config = dict(
    d_model=896,
    n_head=14,
    qk_norm=False,
    attn_scale=0.125,
    init_std_qkv=0.0209,
    init_std_down=0.00427,
    optimizer='soap_variant',
    lr_mult_o=1.48,
    beta1=0.95,
    beta2=0.99,
    warmup_steps=200,
    steps=4117,
    dataset='wikipedia_en',
)
Each number is 128 + 24 x the weight over its row's rms, rounded and kept within 0 to 255. Layers, rows and columns count from 0. Numbers have three digits each. The size before them is the row's rms in percent of the matrix's.

# layer 5 MLP down (transposed), 3584x896, rms 0.0604, rows 1165-1227, columns 112-223
094:116124165112123176105107127130132116159160126096138119123130116162139142121144148112194100115093104118135138133148138123115144100144119127102117112119157150126109106134149167169093110115122140091095125071143117146124139118136155115174172100146132158108130132157155135121145160121097117117158142128143107117135110120110159120115098099090
093:089105141156103103130113155080145109157141100128143131130144154134140074137143160177085152126116159127154127171118133190155118149161163130168148081163127104135109109150138154182142121162123097089141084147136148134134097127101109147131148127150137156105188097129106176109105109114161162156112140089136134100115131140156122145134102100146
093:114142147131143115130100114142151097044102122172144117101111091109136119115133146150131105086079129165143135105117137136149094101118153156123140120130151143140150144100104090102165115127098147096129126109102084117112107136135107155127129151102143127122131121140144169129133167130118137149088125104146075122163123097113154128114105117146
093:092130158154108129170067116108134142093145121143125109098091136202116156150103133175104136143129133131128093170086130138150125151145188122066101177139107130133114157119179141112133132152166140148097119131138124159139110133136128134119135148141113151157139174126102115075142086100179117135123125116123144143098125137125160143099140111117
103:068127100142138089119124145096130155140124093115087149135163139142123153142122140140115147134068105105126121099103148126123134088084163105128142107166131105134116151164124166138121119119114142123186188131142096121108161110097099164163068104153093127127114124192117137112154148135117128103177163145074138115141118076088155099118163117107
099:135139158141131135174153196102161112145142164110128128148122111142143156144092105108155112103187138130080115158092117146110132145150092115160108050120143114102168096145111090178121156120133125134127136121121115123114085121193130146135109138082120127115141143105154104097173087121151121153127118090112136089096135094094112111149129138165
098:167097087093115166183123146154124135107150091140087108116133133152114133121133117139132164130117142129110134135148086099156086142102138141121103146146163105125142138126099131143156095189178170137151108125118114125122144109133135089118130167152109105138118127110145112129057104145129109134114111134119134092166131123145129163144102181143
090:111110116159128148098092148129102087151145130090130154152073143143100114124120163074119131113168132148103111139152121160130152146126162107124156122175126140111125113110096115114171155135135145137155138165118159143132168106162133149141119163116159106149117141140169116118118068123147092135129143148126114138159120130136141083129147171170
116:107154132132145104138130082123084110132162174152147118059131158135115154132122160129157137134128158181111112135127118121121123116093138132132152124113152116130156174150086079125125103095122121119102118098117158122113150101130156169133107144120140150076109119081157171103111123109146140122153102165128124086127117123139141154158141125157
102:154157124167116141101099171143144133065143120112167108144161123130115083081148092142134127135096098081107123123131117148126171192145140138106159117174112115124138169126145126118157152120107084156099130106135104145146133120144155159149154131095159125118158120134091161121132115143135112145120109188107170120139116148155144131160109113053
109:095087095098099086099126137158128179094110133141100160134142153100124126078138120109107159160140142074153138123108141114176086160119149166135101129131112106102110144136150100148130118147162150124106143101148139151128129144134126104181072169087139152140140109117142104088115124132114103111170122137197122134126106170115125163091141113149
118:113136133120167108136099138121118129120138106116146157126134091134139112109158134082139127126137136120156128132116105125107149126110173091099145149103131137112101131105138119156078144096123106112158126120117085132119094153106130130113109099101131142126158117119115152157124100125087117153139097171189115111122118121148147113139111109168
096:119150119175080159130176132136133141120147115169107147136109133149159133122154159165136091125142093111136139166146137089079133178159113111151151138122099151103145101121154115115117135129147119186135084101133125136113098130086092132147171112128103148101127149074165112140169168162138150114130090088146137118162162107133139138125103100101
097:093143135119150133158101118065147126120103142105155142126141127096099110162163126106144103085101090115156093145052147106107138144143134142151106129140163132117146127124145165138106139129089150113102159100128131101109136097091154110117126121098151114104122147093088138136115063119109108116136106087148112129140086169156099083124095133115
096:119123181089137127161131195066171134162140108088113080125130126115092113140121117105119125093104135127116129119144137118142158125124159125107103127109134113143101174121168123142131099114141117092122135146165137103127127104132128124138099125132118144102181182101052100056099087132148168111135137106103138158129146139141177128134126154172
110:111152125143121123141155168098151164109112128105136111141173169103123114144140122121143092131159150143099126131137151114135129114166103135136136138146154147074152135152169119217158131117111135113134126141102076163147158148163116149109138162147156113121068145120194132116156107147104108115149123124100130140101147129134135166143106136130
098:126121123090150151103118137096088121095096158155129119163130118106151182162132141121115150088119143110139137096139082115144122147103142105129107157173145150191094090089146138118142115112109077178107149127088144147147138164137100110133135161099136110116117121144108116103148150112106116128155172129137141141149134139114129139084116132134
091:138137155145096178103149168142151121080143128161139137161100110128112169141151160095139137112110100182159126163099139118086122100135116161121152140138152106073157112101108176163159155150118128158111087129142147133123144117151131147127138091158135122176132170109092138130127133149129153161143108177148117120139134154128183105143086124123
097:090149146119116177144130120134100170084138136120119163146110130143143096136103140141146103116158125106164161112144120127143109147149162129139077144105172150107139121096128136122141137120153127121079123088137131152138162116127119125144153111116158109130195124155085167105115106121136104125152142104136122158138127128150157121153102119131
121:131062119137125067129119095105125090128105105112148126118093128126115112170141136105115124093115114145111123114148153130122112168088156114139159129074111132120136099129157141153117123131140119151133110093105063150107116120144130151104150098116102139148144122148167160165114147157117141081136099128166145117143148134125118110122124131134
088:126124107174137149181109118124112127147113119166161161108093136123104153086158138106147118087136138143108123135061168163108146093146146123062104179108112158126137135158131139103156080140140124169109134089126136128134112155135164129123105114097157157109097133165138149096157112080121139126128071116147122100168122094125129126125131155152
095:147117111155115110101142107154127121197092136102087158121148099137122181116101094115136120108091141113131126109121136134106148119124149123135124089104136164149126125147153131114135143122120114127078103087116166145154114097127125121191132127087120111125086116153132101127145164178139098154124118123107135131119134146128064152147116147111
100:152111090105145160106121171144139136085086121138133107136130082127138144125145125174116092155134109090111118113128119124176112117134085132125168114110126153186111133130099168080105171148121132118124136158141110094085141095110105109131120134102157159155170177126143131130116143121134141154103175118117130069127146119141163122109128162122
095:135134117180100140136124127104122152109079124089111140106116089129135130079125121098116134184137145141161147131151173137141148086145128121136129137105128120175121124150090086129179189109118140125122146123096133094135111137133113176110107108139176082166139078132172146110108119140144123142110114132127143138131113132057137108100129154095
113:122148169120131084139131163125114126110105104114130090139116147120102142111121138116139126095121094091126079138099099146116140094135128135155103151120086124139145128147107130120150111142136120138096088133138113127168125100157136110117143139128122132101148137113092121141139105112122102090109108137089123137116118141130104114161137168169
095:110145110090134151130129176148160127123113112119089125134106076102132105145132130108157087111114116122137145124194133129100115097114119081122155137155118136107125129135122143105109137116146144103126151135116160158104141141148107090137127129127105137154133094137130095114156155123161103096144159155100107156138157093081122169091119098136
094:159118163147131157129125105122155118137139122106136205133129110107168141132112132111091131108173119136132131102105092162157154119116154144153153157189114134146122172101108101165142148123138140149148134133088139147099119079143141105130164161079155127133068080110156138138094089156143132142141086115149127082124142136104146121113077117117
103:136124106124107106145120149102210152124136127112139118167153165086124111124131158123183111145094087154104107154103165106150141141109150154151115136131123146127119134136154175164121135128075106144115088128138148103142160115153133153117110139147158116127126137127185111136168128123109152150127103153133147148142101096116146099117159116120
105:141130117142144122126120075145133129132135091082158120119135141113128121106160132131144114119122122144145125130118143141115077099123126111167153082131122129061104127100154176143095105119065125146089106168179156163081135125130091114146143114116110099072081123146110131099133159141119153149064095079152139135156161118164110069142130140133
093:148100107124116153139129190137165169118119138087137132138113130132119115119138139097088110131142112146063106148104138097103147075172094142143105122136057133119112085101140087135111101144107139146114151144161154070187147108107097131127115157153134171126125128119126140127112127117128126102119112154091098115155111157141136122159109121130
102:114112110136193047088124145143127138118114117151135079136108126143116089087130108144145109139109122130126171092115143098104144104181104107138120161136143131144149127101157134092135183169138152101120148132127102104102122092118124133101114122068140140083151128130159127144097089138135130133138136143161123153137086132139091168152118104176
099:120143125133098130106162113105132126136170110139159126123124145105125123121083149137096166152124125115130102128118125137133149101169147135115104091152111131071134139139106105147145156110112170114142106107162103119149095126133088126124146104186120084108134123116149140144145135123128161182152134148102122121172131122132115107123118134096
097:107146142116110112109133121100164072138129131149128115171144189121183122128140116143104099107120075175096112121162150115149154149156113078126103134131120170109118165128145150120088096119150158059172117146117154145159133089163084150109123137135104168095104115136120130134136116129121109103122130103123148120109066086132112128105088116094
106:134113080127157109103076122122155115134109156144059148077153154112170112109148084113166168184104117086088139104124104126127167157134135136108096163136122152136131120150102151093106112093143125134138129169126124129140099134133187081132150134178094113148126147120102127149117124136172113138164142102080137134131153105109107133122116103121
097:177134105153117112107110076141149153140099131122126154173170109120110125127124137130125158133165130099129126146131165118073124146103099150113092092114124104125103139162082124095133119114147093093098134154160143166084146156096146130111149120129147151129139123166137146116124125134122158083135106119119126128129128188135113125133107151132
106:076117138091107122110173085121158101101125154133158126096143132150162159127119104121141108159138126135112130108117113114143134149135131186076107156122175131147111084152120118150150159101147108140180149095129134126064130128122122118110118097107095120125118144132108137166122147106159151151138109121105182118172155108099102092130188145121
097:133151120104136161153124128115146088160151119139180133133108114129103140087134139149177070133153144117117121152124129121147108098112137097092139120131160098116137113146148116127093146112104150121108124138076132147125123143120157080138147110159161131112120123100094105116129157170140130114118131108130091097105129105132132111150145182140
103:091159070116108087117166151117122088127127148136076132074134094119161104134113137139100141172140108150172117166117153093135146157133104129118120096117127126108117156153151144111161125107167110092137123139115110139089125105133148130143087099113140109126075120130122148105161150113112134104131144160130126156134118152111085094163128089130
096:149162117105161102098111171127098154144134153120134144135144115127129094131148136141163123134130125088140157118122121146135127133096164130120122107077118116117166082136108146095104109129141095113132101131128128088094167156154112115147131121133167136139115107115136124116124116119103140150110144128154159129159142113096126137089126107156
093:140101095093171160161075103127160111130126153077121137144133131108098150127159151117082110088114157131098130141125110129146120110117133148117129148129107052144136119143102153147140130108145159135129125160122094144212130138113126109143131165107095176124123139109151140103141168155171132110105145137138111122142139148141105130125107114154
096:120142165097146183136089124148138113189145185145152168121110112088110144117116131113145123145116105158175121137112150121117118083126125140139142095112118140129126118136143141168129143166133095100117086095132119113105082154178115106127163152092100094104120107097107144075099116115149145147132166143139118111103150124152145131176168105205
101:151129138164112133135167114105113135129094116109119152136108137129092155129130142119089138122122101143162152107133140135109113187115114147120174139126153122122148125101134116174106132108092114093124115130115135159097123081095129143137138114116085132139112120121122151129153104120156152110183123118134093165173099088147129049110111159090
080:130116129156144107133113118140149173125136149109188110127134118087079117129078118105117108091095104107144127128119136099131082115129092174160110106141125113107150174119086129115146135105139165102109118136166128146130097128164082149089126143125153152133148146122146128140148169144156155124135146148165101125126130111149146094102128106133
106:131108126093150060129139119130147111090120201130139114109166131144092112128081132086147126144152131111119131117185114072111115132103074099118150131132146160141160107095116113089091163094108135103107142124159137096118128104126136171152140129094178140162125126146105181109141078095136132151135132129108089136113101139154114138129109103133
112:086115112086146130157077099136147112114110161131140130177139112161126097143173148146133143132138138135166134121157125128125118124123189100164146114124092135108135129150115139122142123080114138123126102155105157163121187065151126110164128145133121166138133117122095119130139143115151107149112132140118138118128127140129129123143135113132
102:125138129136153118147121074124095106161173085121122121109132109123120116146085138165082122153074099126146091096142148173116144147122133115132154092134084159114121132126129182116149121126167148131072082077159131144141123160102096096107085120156164097123126102107112111116106091110128106099140120121139122124103111134106107112151149159089
100:157106115146141122107155165176108108108137130137137094136081151141148151131146171126133149164112146123100139142143099101113102111095143105111146133107141138142129115116082096115078128134129133115094130126089129157109135118107154102140133178103127094114112133118182160068145146193135129110114091122135153142114084107140116066120126134147
097:126161104128138100150112124149168099115112106131160134089114135139120080149148132129073136112149118084153108118124114094141116160144165126154139136130117108135146138113106111162106160156137109109134157112133111139142088097115105122107125099135115115153169147200101095095089082133093165156154134127095166124136145113158130150117095132074
096:135146107155083103071127111103102110158156110108077100126122130135107127111143130120159117110140085169124137138117132128122116101135128143150112120165097104122164114128144174127098072168112151087105111110177116102159089153082118104101100140123127097126135098116099150122112115122128120114144148099119132154158100132111144080119102143154
098:162191120166143086139113114104135113098128139142120109103114128137106099113159104127104125122096127104140118172170173109158077185134116114124143147133091124102150142125102108139067118119145126091095128076141129143151123110144139170146148099084114150126117087108137171151144087107111133141104096125111143106134157124090124138113105145156
095:133124080134190139153128120176119149089159142116198160111111135137176153134128108151109105132097150164107179104131131109160144116123169119085119151160102143135137183133121135120139108145149124092098135101105124108165112117157111123157161095093165132135139089122153116143168131147093138132161114135127161119145120137163097091143130121152
092:140133108104156132100134134148089087139129157126100122097115111124152154170144183122121138151111103136167176111163113127155138169141164155153142130141143130079101129134103123131150125186139144152132137082158127132097085115177128124129114111124122132151101120120139117150137168109173097153127152106121104092124145098105130117142112096148
094:088135117101165131121124135100136104128124165157102140113097136072124139095097102120137157153148125135149061133126174128116134107143159104086126152129115098119118165133076117116130125069120122108133088120117113116131116129124130190128150105115110080150115159143148075173102113155115104143151140128108159142110140126104159145099148146152
096:144115101108139142162174129095087117111137139140108112152116123136134164149061160125112129106103105162144129130161111120146112133144127106133118160147088115102105091179102079083134112122137138175114161150103143190117167154124136143124086116103117150100134127125118095142107138132147133167132126116136214177165115087165134131132064142147
101:177158108144168119112078114131098112121161120121141132167100122099103129165117158157083150120124162094141126144183141178084155144124125156120130142122084120125156141105163171138101140141126102116157148144111109095069126164099108113146139098089134114127150150144150116154123120146077194125095131132107157128135139124121120114104151102136
096:122156089154152190112116116127119164089137123135150104105066150135095083122157112163148145126080104095133096107137131107130098161153162107086114127086107132124118090118128140158125091134119137164111153087116103125076127100102137089119149135112115134090132123178122080135149093085130095139117130151128108105142143106129135138108104112110
104:151126149128099023118152109110132178150121155135116150116083134156080117137157119077124133132143115165157109122137153127136120138170107148065121145138075131110135109106123126141152155090106140137118126140143133087092080122133124121137096132177125104140131124113138120136140147099151120117157144091121115155092113115153096108110140130135
096:150087112145089165139117153162150111110098120158148123149097137144093110110092089088137118125112129172138136142110136090152122179135131114170130119149111154111124192124157142131116102155133115155130180108137111136116124091117153123123149113117156119126162130151101126086125161098104155140141136105146084140132144128118169115127123138105
094:133104115129122169145098139090105129147128113115129142115102103129131139163115156100134139090106134120171135105130090142120127068115087145109122071088071131104159123099144158091123107113143115157092120167138124119102134109107155135149103125113131130099098146192135147123163139068148099103162123157110104122181171110169147105146120098126
100:159124090092113094119166077130120112160153121103115092180152108128147105118115160131112097085118123132144117139101100137120158144147126091120106135133101134081152099134120122139089129159164115088117117148077096146120120124106142129102101113155110144123150109111147107110144085141106156158156133135146134113128117102108153144151122116129
105:111122112108129088132155155073144108100157154120108122156129134158147130123134119183110120126143144133141141114152102138143175129113120133063138131135116114140076148154154149087125161094148128141117128078114120116147160149098159107125116102094164181119131136144116143124126095100173045094128120097139123148141139095140119179098141158117
108:118115095148070065116176105158107138075137147170123167082136100135121123112123109121105099143115092112137128157129119190141109153128129146132140139136144168173105139111148145111156087153167132099103123164106113162134127117124100151170140155127137102130186108151132131135138169103071110124111118143109120179096127151175131122109164073102
101:131078104118125115144127140097133077128105140141157107117128146161141162156108121134162150087081131144118119118137128108132156138109144090092113132108152155155135100154142119114155113145142124175149125118109135151101122118144148112122117108127137131102137111090140162111129143179178146184115164151162095115131134171150103126084125074162
# layer 5 MLP up, 3584x896, rms 0.0584, rows 1166-1227, columns 112-223
096:122149091108148134102131129143123097117116160165097149113114156075132141130133170129146128158146119124175130103122108136151110147134138116143132162098104109117192121116140109133106088174099143120161100147117078087123118153113134157104090111133120124116111119111167139104126115112129117123179147134133126148142134108129118130153174136146
094:149144190116150132149156140133089142125118088129153138080067147161141165122158161101156109082159138110107147097159127132185163141149127129137174134175151122146132156067134144107124126096141117135118151104068110139101124109107099142129147144129136124166169151129171145124100129127142125112130131124105124144164154127127109116107122126136
087:149161098122135089144114164156070162112107115128117118154114121140144118150116149142180138126138133159112149165108143144121137129150136139146132116093121100107112128122150143063126105166165158128133102146152156107137129119124120124125086100139129193094120106156135098146106138113154143132180124113163121131106120124133158105142099111082
097:132135164079120150126061127110087160126178120127123122156164158110164123137093143118129128109163084143154128112104088147135126151097155085169097089132135111136163160117113145137123121113124166111169181109124151118105142115125154136136094158101161140117133149153137138109136150129130140158106185149126142155105160173118108143132118160126
097:159153161116085089138125099136126134130089083124108166081136094143118154109141160101129157139112138157123107099158115145085091140139139102129131129143125111107106105154140118115083148144106154057139162150156154073121101131164152094151159141127132141128128147144136127114111103164109146163137147132159139100129109138158165104127134131084
093:161169107125134162103149122112139119151124142082119173134094126106117144145125160104144176098121081140126104099136162109141145132102131117123152174129110110103102122145097115116106105105141154135142101110126140127165087153111124084125132109137108164123178093128143110147126063140136141114165095106161187139181102151150125136143141164132
086:146163126104125150140142136109115117144084108109152149117165157097176128124103111104137135137112087121114108127118129114138132092126121142126106128113158130129103128165110170153078086161119151126129150147130130118156129110123098087098142114130113110103177096131148088111122109143182128121157113140161152133133110158121153132100112116077
101:096100108135153165130100149110152120169105149162150121121081172128125135076113122154145137124125124193121089136152157134091127070149134106131104126116175138124123156125133146115096122101093107137124168096134138108116127114120096134141123174128090065107125136139180155125130140172136137104147078117122141143110165101119134093146125144116
096:167114093153126156150149107142152109120108151117138125146138160121148117137132182160110124148156097124099132121121135097135098126105145116070098121140169120165117131094131135167149155116133096138195140140147107108121170152171134148096144145133135096088143127077122121154133147175104129130180113108133140129152139144153108135121155146197
112:131132126123118147149132144084165136164134120136168133132102122097115073086113139102096092124132107133114139106113156072150117123110142108095142045101104130132161129140121142150129140122121156095142105159126150088097120092135128140137155167093106136128092164137177142106160104127096137145138108134155113114140155128121114106102121105107
132:091138105132134132134152185134146135123113144176137148142093103142130138126110102142132152099127123086132160093131113094076161110118120141144137153120092148107149102133109119062100103160104122109142120134134132120143150127145118149172146116172123128111135151130124129157145097147145143144126107144129123091138144142167118090089129104138
092:111128106130126205115108149111096118125102153129104137128148142128114130110143149128070148158123164117128144093134134112144134140169094130133131131122125111132121161106083125110123144137125134144142136130165094081108129125117131163111107091113100112156113114119140110106102090106137130158120119111115159159150135127096125168110148134170
097:101113135081116125167118101148118091129118120151098118135096120127113135135114104100085094110130143127115123145114141135130171146111120176149088146124111125109133091130146133128091182108129113156097137112070121121169143088112129099120110166128100104118112162144149112152110156114077090131156115116112121127156106113111128090101135144137
092:160134159084104153152112116170145125148060121118121119169090171158166133081134131131132115160141142122134141155139143170154135131115099102126093168110102165114151125119155111117098130067124149143135134148126114129145108138173186130128148049107130152143171127094111109146124134160145159149150103112133161137160158107101067127112123138152
106:107105136087122108183118138061144120144115100114162096100126132161117086121155139141138137114170099155124111134149150116153129114143147098126140121152150106091119114126095127117123106179148155104109167151151127127172087130164116122119177116154122099127128102120134114178104116123108120130134111120130133109109138143133127130117139129141
096:131124123124128143113126139115141144088157125134136140129140137115137101088134159107179166117129166135162158105121124155137147135145116143161168109162139126117149107127105128141127112136134132138140130154122112131152144120116101124106101139122101163116104150109164196149161134132114157107149075091148142158140112126159117138075089147100
094:126114126122120128150121123163097120140124144122114091103092143111127071137116128122069098145134107113123160123118088140199075140118135111139113145114110091114124123111098121090110109141087180143139139138119156076116097145153082127089126142131087163150113097124160147095135126100119128112145106149088146145119117144092108131143123104152
087:101089157129115149123121081155099161086111128119099103140092123146113178182178123136105149119122114142132152125156139163137126127177115109140143119113148104141140122156166129118097109180118164127119090155145139150166148113132131149158125153089091114174139129172135182142107064142175107150123103117149141172134122111155113135131126099115
132:152102113097138197131172173098123104161131117153128131101105129123124092123127105114103159074103149165165125120118160122094135147097178152127127121105131168147152093146122176106097124129160101143099130115158139105142134135131130178132154096121105130106115124138136123145128174142112131106131086149143127118138080154147116119092133122170
085:144105076151140192132105136152127151112131135122091160142184113127122144138118152118110128133125132153110119129099132151128124155139110123153166116146161144126096107157130129090170155119119159159134145129128128118124187122100097128130090140152099151132160121123183140093073104129111138130109123085120115158125097157108125083133138116122
094:125124107159151144128135173119154106111127075149148121098148151139165137109144118150161089100153119125141118104122102135134112127142159127160108128091117059148133129160108145114138094134100139166155129125101113154089107127140150128156053112106163158150121137142099115099142123118127160136102156089188129161162127086141125153183091084139
090:059127130115127154110124123156141089110100130145173081137107128103115124108134150147132145107146109080143111089123123163104144145108156092142135120089115187123107147148141115123135126152138109127133126102141101164173140133112119157152145154121121101094160165142146130134146104104125111126116124136075117123097112119076124091074143085088
094:116122112139169114161138142122138127135134137152130098134130114104148174125124123143140165136129129131130128104125142140128162139153111121129127133135105112138138081138148132164086118138135141138079082125099143153117116114104156129105103133081113107148098122132115109094124111123145070176123141180097127111081129164130067106140097111149
104:120162114113115158143140105114086111114154119147154155140148119160123150142103100103069135116099108145149123113085116121092131141115124098101082097102127111128192143162141138088139079069170149096138134144135099129105112130104166081106110137121108138127131150098135130150162136125123145084124136114131124118107132117128117135119171169109
098:098153089079108105116110078132137094100108107152145149096131075116114131119150138089109133143145127116125167132106124120124112119173115121092147130146172113147130108094160106151125091134130103098134141128122114092138114094145121176139167126170166164131118143127182072106159127108126142118072129148105143122100151130068149145108101109118
100:090141116105122112127159130141161154118107142088105107122108131144098124096131141129160136144161134161093122180149134147087113113163092151136154151147133112114150112131112120133112166148123164131111161138155114115119137113098098094097104132163163164127105124147134115106155111128166145180111143123132162139082131084133132164151083128124
100:132162147162094139122128131150101109075122079088121129125123119149129138109119093147110109115060131133136130151129119110150164129163123157191152112107112121130133108107159103114096132130118170144162144103113172126104160129164102134125187143154085115105146130086098120183123146079147126131111107127116127135135141115142106121148143127123
115:119107081127139119120144144134102104043139105102157127133088124145108089127144092148145099131122117129173122146146132141118118154104094152071104157111118133125119150119174145131142139120123135128119169139118126115144139179114104145149138100132154131102147113115162105100164092100150140148149142103134167149117116068185109111133127132092
089:144127151129139141095126077109118114148139142140139115137132123104133087145107094088142095127122137084122105139119121155129147127125109104126109125147122124117133126118155080105124150144135129137134146148103111126115127152098112118141121119178108125137111155144152145151146152143050118140116096109110155132144146129132106149094127119113
102:130139124118116170152169103113085114137110118116093117104147153117131129082125139109101116163125130153172147127129097136113144094119164101121127174142160150137108148137108137129128097139172145168130141112100154095131148089139118140133070157095076134093089172092128112136125092171136083109141134132118105144136130145139135170123130130129
096:112131102127098095094132143137128148103083107129141098134139084136133102132126127129135133122101104161138083151145153145139153174081113104091124148106127163143116126109096100141108119164135112118146110147143127102148098124133147124124122095161144152113089105119142175152145151167165114122153112137137151114147128124147142127124145129106
094:143121132105142146120112121187117142079075098157130129085123144107150084133120133120129151131138160130097116150148131095103129125099129131112077126095184112105098110152139123160074130160128121134165091143092107157104151132108124153151109125130068096096143090107129129160168167125142131149132128150171137155134150133123103140115157108153
097:140120116154131159108107100135111115168139129115118162124155134123167121121146071113178155139125163115118114176120116167132088126118112097127135117110109106096155100133142132116144093127112120166124110154111107137150143135101156081137166130116088131191165089112125130134136115120079206124160177137141113085097167071126121129093147136097
099:131121139127099166094112107146113130168134163120150131118085114073140129168110105128107131096089137095157103096129110116111131096158096140150121121144175138103127141154141112089098160154154172148090130132117162141124171140130152102182139088127145128155134122153157113154134118101083128139078107161136127139121101134103123133107123126138
108:132147117155115183134146158134138129090181122106150141085124146105166153121114113102114090163110106139153152119131145118120141107166135161135121152105106154121135091144132125157142116114123084107164126135146119150124097146121100184078119114076152107132151096153132143147134136191139129106126096142143126136141118163138163156098128110133
090:136155153064102119117112117158124114110129092137152134148161116157146122125147140157114066134116106155153120144146111141144147116152151111170127151106122124120133091135143095174128143118146119146122123137118106130173121120147134108119119112121119097159118109130144124117132091096127125118148116105051159132113101120096088110147145134160
099:113118122166119123170112151113104119149170113108114149138143139135155143165132119146174092134163119101093122181144112149136113127123122134116164121131137096148106124185092133094099136130094124134101183135133141129106123122123100134131096204156118117114101135103119119094152109121067134122129099102092119174144094161156146097150127099141
099:118133089118194145109105135138101142132125116126161113182120118051159128138156120122112150117159137103075164111126144189105131157152135124148121100089109137118119129114070140144140135143158130107174137193112127120138125156100116104136158121120106146136129148135136130116147163151152131145124139163116119093127113112103107127077134099144
093:114116093079155091105106108101145112136142172115121096136112133167137137120171178122164140147154122091106092157171119132111134182156110131139136125134092145111093135160171151088118144084154087124151074146108128110077126152124135118091118096122148103179105112131173137144082155138110133087120083145143111152143126075084118127146093140150
100:163148108144117153107122117122101113136096131144123115105104162183101138100091118073124143144126115126100132155079133186178124131128132126088161117104116100110128133148127132146094135130121155148127130121154140135161147161130125120147121121123139159120167145124116140085099083103177081174138127114088192156100192125144150154094139120114
096:154124098121142142109098120088158144166134132126137116103091119097117098118151123130143127123107134125146122108109161152146173109166134160198105125120128190162097114098134171157134135122113135140126143113096132105137118109124143131104164108123153086137084158157119111155139144148144113104200117098116138146118119123135125101105127066127
089:110123130084101105125152154166126125119094052132135099090145151097098159146129113137155129091114145128167155126135136140153185111143146109119157171104148157087164148136150135098117110122140124144150125145135122105139081153146143110135124135157108134109132176123133109108121146112119111116102143133142127105131138092094120159159159168151
097:108133142114133140151139101126133105148141152135105099134149082135156101105126076091144153123127145094111120158152102113088111148110135101118155144150149134134094148096113116106106135104164105124123136117159136093155118118133086126164129176101152133113102131154130136137166114160127146112108080099120100150140132165170107123148130121138
111:059096141136134146092080130111138137114111100114163168130147071129177075123136130151131106150147126089166154085166122095122149155136104143116108122107135107064158177145139098187146110084110119126122104089147120084136137113131139105111115136133127139136120127103140105142108152111131135149131141135133153106161110134121128120075158120124
100:107147163096108122167124114158118130118147154143145091126111111134102125129090121140121138153144102125126142112153138160152108106142158118115111159121092140134096084113085115129120159143143120116105126157165082096128136165105159099133120094073161096128143121130100111107121081165128142109116154135148137187125120095168097111144118142137
111:096094160106135130114142139103120135133104143168129144126156190156138149132095127110121165125094119127126144138120153122148124122126181118104099173143117122135107127107135089118144156129121145156109074112138149101102085162152146220154149094120129131139137136109151154113082129109119152186127124097137128130132123142075090171124111109088
099:168116117163140154155118137141136161153141103133140132146147142140118145102074144118151167126131170114135131139126146151123120105154153183166117114144160179128109136145105130124103088128160176151149120115165135110102122153141110142125156124149108153133124139093153091151112190129106157125119146147070091123148165078118103130137130184155
099:138138162109148151147119090129130146127123101119139118151135095133102157122137073152133087142138133131171123143131156114134127130104133109125085125142149081160136105140124143110128155119140107131132131138160123121146149170107109110116138086134158083080133129130102136146132174124144130122134101113175111113147145138173086105151144112121
098:141105162146154157151129166129117150110110090134146109108161120092121158143101131107154103145091112130116100127135129112099106140090147112106137093115137123088148146134123130123128146103116110106090117070111100088128130106149160145121144108125189117140174131141180136118104125130129116158137082142101103121092175126051120148155106129152
096:116144103160146081134088108144114118128152134138111092104122163141114142116127113127183179179095109111138174118127128149099168131080127128120133188123113159080132192129142129143113126154162147113139145116140122150118121156094100116130147141153116137130129130113081102155143136105098154162134135124132146107211142122145178135129118122081
093:143111117178143118139138149112138108105194142114124162095167162118119109122137139096102129113082132163125126157169080120132156143132093137118156123157147090117117102131123105150139126136136149124139105102083143134146085158134139152148134098146136150115141149162158140164133163098131108078135139141143103120132113161094132100120138127158
097:151144131111119127148192088156142156130140119156060113108174122128134110120144124121078140087132134110142122136146119125100081137140157124152127179138160082121122151109121142158141069161134146125153155168093113187145130126177154170155116131141186154108202121113114135108166168103112147130167086110126106163156114132115068143131118146118
102:124179145139131101114088117135164148112127099164147121121127125100161080136145124158146126145076113116121114126136163130136180125107138153173131136096070159167151113123106095158118177146156136149138156167138124122126161195144111119121182097123139137149171098132137090111130127144152161129089143174143158098108132144125154145137114127132
095:124153106105123153154096173132105124143158124125179130161064139141121131121107145129160090126169111115145142146105154125118118156126085137125134085111104105128110115121140162115085148126150129154133126111121133125138161134160115127152112145113107154158130113124103133156071114118107115143155116112143146138142122147138143100148130193159
093:120124121117079192122121084121148123110131106136125145120121130137129093117145075128035096120133109123136119143127106136160139155074123119129132143162133111165147135103116108162110123158107152154162101143154147112050071150177163134108105111152101102150123165098118124109133069115174160136105147122125133132143144157176104150141131156122
100:128141143162091152125152109158086143157122085133146147108110086150125148131116105121169154147139111151111102154113148098137135099167135149094101070163144158130104096163141117103141115079141123164072120091126211113096142113166120130128118155107106106138120115114157148108122138114116123167138162121169118114125166140147129128137146094109
088:121119114114131141146089091077178135146145113097147139096128166132107133124090115118157107132098153111069095133132100112119136129128121094129108125126143146146126104117151125110149146142145116194105141116125111114149120107138121114157123134115083189153139138119120120077124122048107119146099093106137141130140128140087154075133154131081
095:170093140136163202108130160126149131103089127135096139125152147109128151176120131156122156151134125130115109134098110080115184165086096119106088124102113162161133120123139112134136185128110183130152132161168144126123139100119149171155111097173118118116159071124087108130151133119126100132135190130117115124147095185151111172130111085123
100:127148157084120120171184134112132113139120132153131184176143155138110094112101112134113104144118177127132154112124099120083129156096135115104146132138155133120122118124130128119133113118105112148137113154111089176056122113115093157145124104157143112165148129146137140139132120125112147168148159160137110136085145155117161124136124066142
103:135134148136155125162141121160133096088142168151113119140140161121170092106088123123146167145110138114161140173138137116131149067157164147124151119133096097133081137119124087100139145086124142127095173112172109157126128138125110133075150182139141109135139120097136133172152151150149137102155116075130129163101088154123101143096111105143
103:131118095084145133055102156080120144159140094107147141134147101131129111121158096085102114129064099161103120159111132127187096152093177145126106107133121088116113135140142136121112127078131133105153153136152156094158177105142180131113104141128141067115123153131169139127117148115127142121147103077123105124169118122120121160148121115141
089:152114074090109173139147129159077092155156120125158117115126148107144118099133156122169135144162112127136127099120154111138104120090147116147129129146111137129136117143165156141148107130104109190139115127128158105131140137136133094141125109099166078139140110159098121111134127114114132169112142127125143111108105122144129097115129104144